From a checkpoint of a small transformer trained on Wikipedia.
Size: 13 layers, 2 heads of 128 (1 for keys and values), MLP 1024 GELU, vocabulary 2048, 9.9M parameters.
Architecture: LayerNorm before each block, rotary positions, no biases in attention or MLP, attention and MLP in parallel.
Training: a variant of Adam for these matrices, 9377 steps.
Each number is 128 + 32 x the weight over the matrix's rms, rounded and kept within 0 to 255. Layers, rows and columns count from 0. Numbers have three digits each.

# down: layer 3 MLP down (transposed), 1024x256, rms 0.0669, rows 963-987, columns 0-127
# up: layer 3 MLP up, 1024x256, rms 0.0806, rows 964-987, columns 0-127
down963:111115048146137130160223121152129129158096065152155136168145179094165099133102117149125113123099068148121164116116191128130026123091080141128121140138180101132153152063120106172102119138074141127121161089125121157125115120121079108137149077154100138158141151119137095122125087128131118124129125179121162130158152188078104151167125100113111138166136118090151079119107113060101157132153
up964:124146115127108070114138094125142163159183089110149138108123118100118161126091101146189111162107164151161091121112136063169139131126148115168098127119126172208156168129150172114124087125072124150163112135148138151139168171090192120122123033125108084181195143132105179114111104116186126121119151158122127194134114148131224103076133102147115155165096141144097134119123190123141116072111
down964:142130140157119140119148155130091087126138111110053151084140141158119154100115161136141133143140062119130086103159122168113138137116079129151121192153113177109164098143138115121180157160149092118133111092117169140117165147138151129154110130130118117149168106107129153147068153175147153153137154085166133140154109070130048108079135093172106134119171160113144105147180130078083106137143
up965:124104123125090112122125101157122148107038138148137106112150112125129189118148182101170091099126112152143166114083128156105166105188192142150191149085117162202133162087141135108169104138072091135145111196065130115138164041102147138123173057098141113118141077129078153106092186091100147117186152164105206102117088081163168098103109094074119167125104116135165106175127136090088133138158
down965:076123116155155148166120145168131188072107185116148188175207159107090134131204120111115125101080225139141132066161138071152091081192129155168155148206248116158122105114086174135078131111068156116096133108135067090153155110076081153117121056126092178079091204120083101109192097146052141082125127129163125112139165134166075187070103086071158150131194132088162148158141148033131091151099
up966:165181138102151077177106151155120116100164064079138096126153152110138119105103121069138123147133133132116181151079116105171149139095128133181098133070120144089117136137160061115104133209133173122111146093172123088146089163247150152108190112094088154113131082110134137154123102141133097154123135106136140149074158152128156144084122143115125150187146099183123144108098145113050114109122
down966:114162141121099137090136183109105147097103147127085103124143136152092082116138140157118093154147103098110092096111141097143157129108102176160080129128079109108148125143123072125077076162171146165148077124110108139088146122125133170113153168074118138142142108214103136117123161146100146136146140149121118087080102124122064146118126115123150099113120116098098127088144127053159136144172
up967:128147214045158103147142110153053228150085114152108161047142085124164173183115146122061042164218159163157162150148169139142159094164124140146172081198124190077115172131175075121107161157145116167177096162077133105148163097142089141149131106142090175162128134122114040100128061114170133225152111156144148084132100080055118164137093096122119088078144114181118077123166089091141091112193
down967:139119098117133160088078119140154148164140111125139081134122126117120146079083177155098068085092052110158137140113090150147139130117067104066122142160137115155109116127089098154142082186041080154122159092088103042143197183119153155151152170145105160095177102152042075129139106171160091156182071136056132166151170136091167109144109115024161139085080085153063153166139128159066142103150
up968:152109126076124115105101088106093170162075118106158148107126125064121133071091173153083118125178169074108152112111102091114179124145127164215097129083107126115136142088142072089157085103126105092153124137108151153165202192214136180124138160148166085127117132165103093113103149135101159149106121169126104115133137056162131192150130072109083134162193140162075104159075159127054088115127
down968:150124135159140177174114085108150171077166212103077144162124070118061149122158084124153090145101151119221144178131114180127147122191079146110174053094134144110160111087060118153179155120100121106137133131131106123094157161054135152113181099094168069058156190157117177157110117126109162173118101140136090136188093179167112138075090174162138133153077148073137067117121118143141138103151
up969:142121128105069117126120072128120155144142116167165132112147116147121114152105141094185144108061113145150095138166115088085087161102077130129132126109098134130150097141061090169112074114179096136179101130110109170098138107168104170131114164140135126126112148144138174074123091095079129116127186144140200213087146163121154125131167159088149165103113088116111162131171142140142124146116
down969:124138137121190124161195149135083153162106109129109125148097131142096142143169148163147128123169145135098115113141150153117143186168114113169172143135139144117054142080212082196148120151111112116123139107125193110166113112117150106169154090117107128152061056119106084137152119142165097127177146184122113141074136117105125156104159133110144115153136108125103150121085103150091123082135
up970:140144173197181140113157093153134128177152178103175121105144105129120113187177098080164159163072115157108139133122128179143158087096133183177112133115062132138141127090074102104096142170128079094150091110183199136131139182080116114163152114125090088163076123184104138092126089081111094161150154114146081160092169124124176097115084125126107159108120130110155107093152098119121159117139
down970:125170120086139146149061169197062121128112142128141130113095158086133150134133143136139066126144118117182177133141119098134132093140151094082185146181170139089084124082178137115124115138103145168088155114114123141154170130187136120115152144142144130116130110174166148140132165144148076176133087126161090092105192115170109139163127143111130067151130104147063107170078178145083091142126
up971:164151138116151112121105062130170138135167110171127100100107143114147191082097099138114149118098155130109129101135120102115111159127125155196119115170106150107153098099135132159147196136149148076087165092122211126172134116118090138142163161104140115145131139101198144163104137143046140170132162117059187154126077133133124156114112148072107170187105109122142122144106078133132123126157
down971:133188117171094099141171149180072134141137153166151184111121127142106132114147119125132135155139140115122076145127150170144145074158133114133147131124111170106167114084122117129114131116114157134116083103143131142086125173110149117188087161140093082092096072069114133128135129099148144120144095126130156125108103143108110101116078104165154069107094161190146169136158105068112116094100
up972:149074178145102103149135173114147141160105186086123169084148128099120158126116126136123157156155117096166103076164137166103100165104149154179078173114150084203122147124162153105145101155110155181136125136065139173147111143079116096130137118163079078132148096106164063109165154094130172166115133139116150158132110144085143155102096093097101113143128220073081225113128131113132084158166
down972:124108151140096139127144178127158163141141115100149107056113154142125112068134127138134155118131116172138068113063109164126101195136124107177103101170075201164125090143144135108134167108187172134092125148125164143056108079128136096132183097095088130135106102163132155148187121120134155095099127146106096127157120118117163117132103198098131116166103153177152120148139126062129160176175
up973:111116118128125107110085135180133107111081096118131113082132069133168126170090085093116075102151170119188116129180138123046148162134155142120152134110166113125137150049114076103163148127179170208136171138156167120158149091088096111124123124113078100119128061178140075118118102140061165140106142126110160073140136117146119112087103107145141129086116100138088095061126115117119113200141
down973:125158128070178149178161160110062096147182158099122184155059155124092164088138187109109133131147157182137087148132126108180111117140159098096129156078140184158106108141155144181089125127110077125128134144148132090130120162164130097115133182147178119152114183148135122125119106156187109122132137131162142165123075151133117157082120134122076136126118129123082156207138141156112083114130
up974:106135147118171127163169115149095142130120108080134122143112131136158197122144112072098128196120152128140086189102104109159065162071105105085107108065087103146170131124079243136088123198100081154149123122104138187160167130104110135139143089011159078154146142160142111164116135092051110130097116134074176134120144140109105153132131150139119111119108140115083149137089114121117126150147
down974:143116097111111043110100152072091127112157072133121101141231081136112092141174122185142137117161128117117115093182082113095150116118100160154131159189082168092161191148132147140117184095154167161140125143162108090162156108140134160166137148098144135095158195111101108121126102123134176070077152085186098061124019109095152150160140161150116141148166127108096115094058123096096099110137
up975:166096182100168145107095123255118156170137193079130110097143137084133131071109053152140076181155206151127098075107142155090105102112112159148129179111108164147126128108143129084108174164145137171113131141127136101091177131147089120091076135105160116119165141078158145200096096126134156111102162120140189091104083105116175119110109131110093163072188144109161137147109139071129163137208
down975:183152111220131133108050090123142137058105201116115095109114096067092100097166205159131057106176183135169130179116211097122126127136179176122083083082099120106174100097128086128175168075153134115050093131079112126160067145160123068193088134108142133095086141123137102131104103169122147130176132141134133114128128163135069216109130104099211092129076106148125182163136105081199139124181
up976:142165147132106119147141160087082150157129096071160159070150124100130095103097089138086125012126110149183123097112134110192153142090215146136156130057148157131099092132101176139077114127193087156101166095150202088115113159165184109122141138121141071122126106148139113175133139129111131113146108105094146080070139157116146142183105121118101158131182078085092160095156103111146132193144
down976:118125134119129135138156083092088134100119103145115136166145172121154061129118106093129099116120116157092158151130087166102118131082113141120149125114117145155127167155106155143166120102100149093141140113182122111105146118119138140135154158135115105077114130156161164115104125114124125105110119138100147150165109089121136106102159159106084132130141155073130178123141107150125157114092
up977:084140105112141115109177079139179138143109125118195125111114161093165126114112118130116177097066138080114182102159103116149109127100098104132132100083122180091123155044120081062109138105158153107126118134114118080175121201182177162152125083123111120139146102182105141083095061111146119103098120115116131116105124039123144161142196164138101176123124104183063107115151140140109150120142
down977:117138124156118102113092168170099114121189153137110105146149180114111156133113105140109129176124128118111143103120091165097127129153130155115114135127048137125108127136088164175151147130172110158104091158086145100100130154110131152164199156132102152063168131103161129156178114149059141148072152163106086161113111135201142088135125091126122126088113180172188141144139190065138092083164
up978:155108149175091119166146123158051145101151108069137125086114109125176166089155144138100136122122130096116105167112117079117178162120105096154202054143124097151136116092139156119060131131095126086127134133083147120152127150135132107126091119109146105132123123178154127151102059127112072152137150165160160188118145104090162192097147104139154148101157129084096109100079053122137122132152
down978:113119098115124181106145141092148137119092159135141128153156071138094087076133090139124086129147097119155123120155113134147154128131164111145147161080111161174139180153135142067145115128122094117132107140133092172146070106179122099178144103160203068135135128076131146164113129111131069163169139086128141153092165097152121119118190154148111102139118097161131180100166137083128121116122
up979:122112175111124073202136145147124102152160111151152138098167140098108105164138115152137141209137154149123127086149179134166098079119116127127168113123089133110163124132087060171088165172082137121122084166080118137144131148116164183136098120135076091133117123107119123112156137035132142111147118097132109124138091142089203172089121139153131125124078099134060110171120142121148132142117
down979:129140147109119119123124094120092146171137158125121196131148121101129124113113167154103111158146165136095165113150159105075108092125125111146189119144145143127150126192070090110147082096196126073082068156087181081123140107173082203183166160145113151179067076145147172158112159100097091217123158099129119101109154083092146102152139092085109181100083151162067158157149145123117166122149
up980:174155107169128084142138083125086122138143120056167143144178090128145099166100052124143126185122146178135130188135113158172128110143147182113152099148161151154102137089146128128143140165136112144161070175180118136081130133155163098185120126058161131081120112147117122080188102101078123148014112100137208122099164066074178152084068126123171105086182055174119138116116122105138119098159
down980:130090083192112138165088157119117082101123077112165160086136155180108142153123192155082122151183080050147125172137124178211117101134051074146074108109145124114177159122114125094101182173156120107162076083102177094200144100102156152130123189156112115158187098115067135109111204088132136174232129083145075088130113137144128117126120113175137085171087172106189071168156080108162212117117
up981:167147133089141097075108105184157086128128150161111144109141159113160133180160160137148077097085147135153161110151114068184160057175093178065137167149139129116122087155132132131119103181118141145163110135134149102147122161147198100133114132130161095162134164148183112130132119145151141149127171130147154106124101142147136179128090178120148144145147104154095136168159156170082159128138
down981:120166129132133065111135114075096093091099082184159174136153142123154112104090107120125159103132107155114136139147111130113133128095108146117136118146126125132151146157118127166150196166141148133099145179113114107124192108111138119118116165145144126110150123117098126140104190085119146153125107097133134076143141083109143088148151136151079071075120101088123160096172123188147103140163
up982:117150181097059095098120105113118118166158113182174134131123178137128136153118165072120110164164144126140115118108150141110150200128137094129153142162165176101073159164055126148099103155124076173167162158093126125174153204169148139164087118103141103173135120084140171142135124077124147169072169217092166140063110097058174108141089165154152146137155088197086154106105154132116086166132
down982:180139092128130174146099111050099159126098135126156152145115128124142165129116238150087140146113163016112115082124132103143121130153136138100124119040081077106123098125136151165163115155095095195169108110083080083132177163075129097152097128162131157089128206118113156167147124059171092086101118138150113087140141117096155192185135093116143119139155084127126203148119115094064143128126
up983:131127093149162114145132161185138133122126166116181146130155086148126098180112149141114156131141118107144189107126131182094151129113071108109136119193124105186097170110093164104140127110168123179140089154129113141192144173159168079161118036166156146176078127141084067146093101062150118155127090067141171087131104092104137138079154091126082109075146110121122151157111186121117103118100
down983:120102093088133122145165172048101094071079143156113080122172158170107086172100163137140146109113134161139212154123127179119096123128098177188159092124188108121098156091055111116087140211118168102137162088068134166099096127087160077193178133132142118092102129142176127076145100104144197124118165174111163174152126072155134145132118158088134076070152052132166162067161108080131087096118
up984:122116144071124077134154102092121104146126123072118138138176165126144146134090100148180143086119160103089165097176088148119107138128113064129121112114136140177132130154095145109131105217148109145099135155074109155125108143080130093153133141097119114144156173121147130123140120088103098113085139115101117187102174117101159122155114165177089164151092099153101129146125108154150100128158
down984:162086148188114113176079111124091178130094132124107141150121089133126084123090115126112093081131159128127143085082127136106128165149151168154187102102149144109090115130113104078142223071113192125147115099131140100129158110085107154180123153118120091129150073077169060093147142086116127147053128083136098069141132122084156078140125145137206107149088128217099138105164131113169117114130
up985:152128152128079107166123098144119109143095140148146103094193124097134132142083130124124086158104148140097151135159104119094140204038173084161110107082094189152120175128139112144134084149136118075106152122143140125086168159187082086133137133141080123109096125106163170120107120111199146160076166087156188131196087100121158157108137085165127147104153209173159088182162141122100131085140
down985:092175137175135130172134156057075039104085104111109174153171140117081140116164113044149144154105114143124180081094136122098058142130118107166120129096120150122111098149042100176148111119094146126141113148140167142078203119129087176201135135104125139118114189145152116176184066126108137209108120137122135117078092050154131192113211146105165127117122130113101135131133201098103128145111
up986:162159109112157130124135099159123196119075059127128174070115118138116130155137123129086094114102081130167136116136149158105109128106092125098099141143099188158162131135134167080131165163117123132129157171170122127163157098106145086119100125137090090135148097149082076105106142089094147123106163138070108177123114047135091109141116093094051157167086088137158126131109101107131111119167
down986:117149098169127156130085125121144053096117094126106125139157121107117113119066159097122114144078133195056144122105109094134090145149159162203131120118154069123134124148169065086120086171125064092162110056122115171123167096126075174135179146104118153150132104119159184091162068204171142161094150144154117140125099128107128039127134120154162099139170165093101200130145135153143136150081
up987:139154119136092107143193114147053109140067092155155105124144090140155186153139142120091044116159111120135154159104210157113232131178182107134178158071158143127142148149100113169122135097151147146141204116123173170124093110090170167109154122152118137059130106141110135151144125140093176142102138103091164138118084108193119144165145081096101136114131132150169105155049175117054124159174
down987:149074194126122129137136134163125110099124163134132109124138155165122094161179154112108186149235118138152122152124127133126178107155137034115160183072066122136161101121138223119107182156083176096149150129135150112182086096100167185143177143110089161105099140122137137137136143119126123116059151168174130147074195106133082112137097157143118102139125102123170072127127151104088099093223